Part of a small language model's weights: rotary positions.
Each number is 128 + 24 x the weight over its row's rms, rounded and kept within 0 to 255. Layers, rows and columns count from 0. The size above them is the row's rms in percent of the matrix's.

# layer 2 attention query, 512x512, rms 0.0859, rows 30-31,94,158,222,286,350,414,477-478, columns 256-511
size [132  94 152 164 183 165 196 200 157 191]
[[133 175 153 117  87 143 124 155 118 130  93 128 148 119 156 122 161 121 176 103 115 145 149 118 115 112 136  75 172 126  98 134 133 159 124 141 128 162 110 165 146 135 144 125 151  99 143 146 109 126 166 149 132 135 132 129  88 153 114 128 128 139 148 173  88 130 125 107 108 116 135  94 140 127 133  89 146 154 185 108 144 189 141 132 107 120 144 190 133 134 136  88 148 131 132 116 132 121 165  92 104 114 166 137 126 117 151 148 152 134 101 120 100  83 132 153  66 110 131  84 105 122 125 125 137 134  98 143 113 123 110 112 120 153 121 143 145 104 130 143 166 108 120 148 113 125 119 102 108 142 132 115 122 149 124 134 113 130 161 145 133 182 163 106 120 105 131 105  94 110 124  90 122 138 171 143 150 136 162 142  98 152 135 106 133  98 136 105 103 118  98 117 189 147 124 148  86 130 152 142 139 109 151 144  92 149 144 155  96 139 117 107 122 150 138  91 114 137 112 124 156 100 124 137  95 106  86  78 109  71 128 128 156 128 172 154 149  88 196 109  73 115 142  99 143 137 177 107 118 114 122 129 174 142 114 112]
 [124 126 113 117 132  90 123 158 167 125 119 157 159  99 138 107  84 127 157 156 148 137 122 181 140 107 136 153 112 110 126 129 155 145 110 122 125 103 172  96 134 205 101 137 147 131 164 115  99 105 123  70 108 146 123  82 126 135 115 142  91 140 142 130 141 112  99 150 148  73 115 147 153 169 161 116 140 126 131 126 129 157  82 126 124 159 124  75 159 122 144 183 140 130 141 121  96 170 142 117 131 136 155 115 123 141 126 141 156 130 109 127 146 111 143 149 132  79 137 161 126  86 120  97 175 107 150 106 133 149 120 113 105 155 157 122 138 127 130 105 138 118 126 112 144 120 187 137 111 118 148 114 165 132 124 129 151 145 112 152  93 158 133 105 142 109 127 123 121 125 111 147 141 100  94 145 128 122 114 146 168 148 148  97 132 179  97 121 162  93 115 164 140 137 122 121 142 164 134 116 141 101  87 146 126 130 140 100 150 132 142  75 105 128 140 147 156 169 107 147 140 111  62 117  91 145 134 124 156  97 152  95 101 112 154 162 167 135 113  75  93 114 143 118 126 147 135 115 123 136  98 142 135 137 104 113]
 [143 121 158 104 108 143  78  66 119 144 143 151 126 170 132 115 117 123 125 135  93 106  97 129 142  99 146 150 117 117 142 119 119 126 158  94 139 215 156  99 137 103 127 101 156 111 199 142 119 119  92 123 136 166 126 110 129 128 168 156 130 155 111 111 121 125 129  83  84 151 106 109 180 157 137 168 121 139 184 187 117 151 143 120 123  97 106 136 160 101 111 149 149 170  86 165  99  98  71 102 127 122  89 129 152 125 127 144 150 103 184  99 203  88 129 112 127 113 159 142 146 121 133 142 136  95 169 125 124 119 116 143 111 161 104 119 111 156 166  96 122 177 124 130  81 123 155 171 116 165 151 156  95 151 132 122 117 107 156 134 165 128 114 120 141 138 116 148 153 113 110 128  98 173 129 137 105 144 131 156 140 165 149 168 137  93 145 157 124 112 127  93  95 130 162 140 122 169 133 108 149  99 108 119 112 148 126 130 130 108 134 161 124 145 133  88 135 134 127 120 120 101 118 131 136 160 132 132 101 125 188 127 109 127 126  97 123 125 168 130 120  96 146 138 153 137 137 112 147 153 153 105 178 144 127  91]
 [107 166 133 100 130 147 101  92 156 164 131 171 138 137 117 140 127 124  76 136 141 140 138  83  74 130 154 160 138  98 121  96 155  64 135 144 125 180  95 157 108  96 126 164 140 134 113 168 138 184 144 144 148 130  99 131 147 103 125 140 117  91 125 113 124 150 128  94 171 117 108 114  78 134 105 180 127 121 187 155 162  90 176  99 128 170 127 123 128 169 129 101 149 127 141 124 114  82 115 109 129 143  93 136 185 104  41 139 122 174  89 124 155  78 124 113 133 110 112 119 118 127 133 128 104 139 128 159 144 113  64 114 105 157 128 106 113 122 111 131 120 168  91 110  91 142 141 118 129 132 159 140 165 104 134 141 115 130 104 117 142 157 157 160  92 120 134 135 122 100 159 105 124 111 157 117 166 137 118 183 111 148 119 115 145  90 138 132 122 119 160 119 103 131 173 118 100 116 177 132 107 174 145 140 126 110 163 117 159 115 122 114  88 112 146 116 134 145 115  94 118 112 130  90 138 103 132 125 119 151 115  91 145  89 142 130 100 110 137 117 132 120 137 141 148 104  98 125 115 155 113 150 103 114 149 115]
 [144  88 107 138 153  92 125  85 150 164 153 112 111 185 125 115 118 144 106 119 105 140 120 137 129 147 164 132 126 109 108 150 121  98 157 148 154 194 139 108 122 149 140 130 105 126 157 120 111 173 131 157 138 112 132  83 140 121 128 130 123 179 132 119 135 151 113 114  94 116 144 136 142 142 124 102 101 132 154  94 177 122 117 100 144 117 130 163 150 105 153 132 143 130 138 105 142 110  92 122  92 123 182 147 132  99 147 142 143 111 142 112 152 134 102 138 138 126  94 106 128 137 104 108 134 129 135 117 106 117  69 164 114 138 125 139 140  98  90 119 151 128 126  89 143 107 151 121 172 164  87 135 134 158  97 111 125 124 120 160 169 144 150 154 114 133 108 113 105 143 112 104  98 111  92 174  96 175 155 122 130 157 112  94 118  82 144 206 129 139 127 133 131 161 148 114 108 113 127 158 142 103 117 123 113 128  59 154 152 126  91 127 152 115  78 141 168 122  94 116 136  98  88 174 150 135 157 144 155 111 171 172 193 111 132 139  83 143  98  68  81 152  97 137  99  69 174  99 105 117 111 173 132 125 150  60]
 [127 136 124 103 169 109 134 133 126 167 150 114 161 208 119 134 110 151 123 122  92 158 136 144  92 161 121  86 123 131 117 133  85 112  99  73 128 226 133 121  87 123 166 121 104 140 161 150 107 108 144 147 150 137 168 106 133 136 113 107 181 175 110 137  99 163 155 107 128  92 158 109 169 120 141  89 106 144 154 120 144 147 118 118 113  77 130 143 184 107 141 139 176 104 150 135 136 113 103 135 150 117 146 116 115 114 159 135 180  98 200 158 101 134 143 127 107 116 105 136 158 157 142 137 148 134 142 151 146 128 137 114 162 146 159 122 139 116 101 151  82 123 114 157 135 105 136 109 121 152 111 136 136 134 135 160 134 139 105 189 132 132 130 150 119 156 107  95 116 171 125 126 126 124 149 162 134 171 160 122  91 115  91  98 120  99 135 151 129 173 139 156 115 157 116 102 115 153 155 111 162 137 104 146 144 134 106 138 139 158  96 144 141 159  72 129 155 135  95 155 142 126 144 147 155 173 143 141 127 124 175 165 158 137 139 139 139 128 110 136  86 126 141 121 100  90 169  77 129 146 143 152 130 157 136 109]
 [104 154 132 154 139 120 142 163  85 143 157  91 107 189 125  98 155 137 102 121 130 142 134 119  92 105 122  96 123 120  96 149 117 133 106 187  93 191 110 113 104 125 128 147 130 138 144 140 121 155 207 124 151 105 151 105  61 125 146 109 147 151 135 127 122 129 109 125 146 145 109 116 144 140 154 143  88 146 139 153 114 134 100 139  88 142 131 110 137 112 150  95 128 144 124  90 115 148 115 149  75 160 146 102 133  63 151 105 138 128  82  98 107 123 109 157 141 123 147 112 140 121 139  84 118  99 126 129 144  96  69 105 146 108 143  94 113  99 116 151 151 165 137 120 127 171 121 169 171 117 119 181 121 138 141 103 149 110 137 115 170 124 148 153 136 152 109 108 156  83 133 131 106 154 129 150 122 172 130 123 115 147 141 132 129  92 135 134 158 163 167 159 169 168 150  81 130 135 132 144 144 134 131 108 129 149 139 105 116 136 129 135 153 117 106  94 127 142 142  96 164 101 138 121 144  94 142 147 123 120 119 113 135 132 124 138 105 104 102 127  64 105 117 112 138 101  97 144 100  96 118 158 122 132 169 137]
 [141 164 130  86 113 115 114  93 177 132 105 126 135 112 101 150 127 105 103 128 156  92 132 178 124 126 147  71 127 146 111  90 101 102  88 112 209 132 139 112 127 158 148 112  96 118 164 145  95 119 105 160 115 129 151 125 191 116 137 125 138 131 160 136 144 109  93 128 112 143 130 130 141 140 156 153 118 127  84 124 141 126 162 152 141 117 136 158 166 161 125 122 107 136 135 152 149 125 130 123 143 143 148 139 127  98 175 131 154  87 183 142 155 144 139  90 137 141 124 126 160 129 124 146 148 138 142 124  97 152 154 139 136 151 102 126 122 146 151 118  97  87  91 122 148  79 144  55 116 128  91 137 163 101 155 167 131 116 107 142 143 110 115 132 135 129 138 111 151 180 128 131 155 136 112 134 130 110 136 129  90 122 119 116 158 121 154 169 143 147 165 132 109 112 135 134 166 121 149 105 129 110  91 147 126 131 115 151 123 126  94 166 121 116 102 111 127 106 137 137 127 143 108 135 104 143 155 138  80 113 123 120 132 150  92 118 117 116 145 124 123 113 158 148  89 138 139 114 127 141 130 154 162 154 130 128]
 [116 121  95 119 139  62 112 113 126 171 151 144 107 139 137 150  89  86 123 123 122 128 107 165 107 125 195 166 106 139 137 111 123 124 124 161 141 145 125  97 164 132 117 127 130  73 100  98 169 129 132 152 133 125  89  92 146 132 106 158 163 102 106  84 150 103 136 148 108 140 162 142 120 119 123 129 129 133 168 110 152 118 156 100 121 154 152 107 147 113 115 165 123 157 197 112 126 123 120 147 106  83 126 138 152 110 149 122 127 106 132 135 114 122 143 132 140 107  86 131 123 133 113 109 107 154 164  96 169 116 134 114 116 114 107 124 110 173 125 121 179 134 137  90 119 128 114 133 177 102  98 155 152  94  93 130 136 169 145 113 169 155 142 148 163  86 119 146 162  89 156 108 114 105 120 115  99 102 124 124 160 163 128 106 119 102 111 170 142  98  94 189  92 154 154 131 142 107 137 110 199 124 127 154 114 137  85 128 149  99 146 132 136 123 106 128 164 134 119 113 112  97 134 176 121 145 102 129 171 125 147 136 134 120 126 129  93 113 127 142 122 173 107 151 120 156 146 167 123 113 106 102 127 133 153 105]
 [168 141 127 152 178 106 115 123 130 139 169 125 122 172 129 140 110 125  95 121 124 165 100 122 166  78 141 148 125 119 169 124  77 156 139 113 124 199 161 100 101 121 143 127 149 115 159 136  93 117 127 102 122 114 128  95 148 135  89 108 159 152 120 105 103 119 179 136 120  90 133 140 162 125 130 134 133 176 144 125 134 125 113 123 147  69 139 161 119 107 177 101 133 152 136 130 119  95 113 111 143  68 149 117 138 135 174 104 117 140 203 140 121 117 119 150 162  83  83 184 108 114 127 119 122 155 113  99 129 114 130 130 128 131 150 161 102 115 100 129  81 130 144 131 117  92 120 108 137 126  97 153 134 126  69 122  85 119 163 156 121 153  92 160 150 148 119 120 105 120  94 168 115 114  96 151  70 155 135 116 143 129 113 127 119 136 117 167 163 136 106 137 147 148 149 156 111 155 132  83 137 134 137 149 144 145 100 144 148 130 143 112 124 144 106 142 132 155 106 108 133 174 174 116 131 106 136 172 100  91 136 188 136 123 120 115 119 137 122 150 120 132 130  93 130 121 145 101 129  92 138 103 152 133 142 129]]
# layer 2 attention key, 64x512, rms 0.0787, rows 29-30, columns 256-511
size [106  95]
[[126 154 142 105 112 137 147 160 100 125 102  94 120 108  83 109 143 141  75 130 125 126 159 144 128 136 103 115  98 133  86 104 101 142 135  92 145 113 131 138  86 138 141 142 111 168 135  90 129 114 136 136 103 142 161 151 139 108 132 109 132 150 129 135 109 115 127 113 130 125 152 130 111 123 170 158 143 104 122 140 101 103 108 114 113 156 140 118 117 173 126 107 141 138 104 138 135 160 118 138 124 124 128 175 119 155 118 103 130  98 154 143 121 178 103  76 121 157 163 158 147  86 130 139  97 113 141 180 130 144 165 114 141 160 114 112 132 143  88 124 135 129 112 105 122 158  92 151 152 125 109 130  81  96 124  60  82 148 146 123 159 141 155 104 100 156 145 127 111  93 107 167 112 157 120 122 132 139 118 169 128 112 111 193 131 143  89 110 105 129 161 127 117 156 146  98 150 119 137  68 109 125 136 160 135 129 144 148 131 108 137 122 162 149 141 156 149 139 114 140 128 123 134 168  88 118 135  85 114 137 102 112  96 127 167  94  92 119 150 167 160 157 146 118 167 110 130 137 142 103 137 168 137 148 109 130]
 [124 115  92 136 103 125 133 134 111 155 105 130 157 128 106 131  98 114 103 155 106 129 133 142 152 128 113 116  77 123 159 141 118 103  88 150 115 119 144 107 136 186 144 105 129  85  94 132 114 129 108 191 119 122 135 131 109 126 171 135 112 105 110 114 165 151 115 143 110 167 160 145 151 141 116 135 126  98 132 123 101 105 107 162 119 135 115 104 146 150 120 150  97 129 186 121  78 129 114 124 162 137 144 131 143 101 132 173  92 130  75 163 131 148  99 124 146 156 157  82 124  60 127 153  87 112 134 141 133 135  97 136 125 140 112 151 157 158 111 120 115 127  75  95 100 138 178 117 159 127 141 169 106 150 143 132 143 120 139 141 145 150  96 154  77 117 120 142 136  86 143 169 123 137 186 117 116  77 100  87 156 118 105 139 141 123 129 171 133 122 111 119 123 146 132 137 158 152 131 116 152 110  98 134  65 194 139 153 170 147 136 162 126 105 125 167 109 143 112 107 134 119 138 161 122 131 128 139 154 158 109 135 170  99 120 107 116 173  94 133 130 118 115  99  92  69 131 122 140 144 139 142 109 156 172 126]]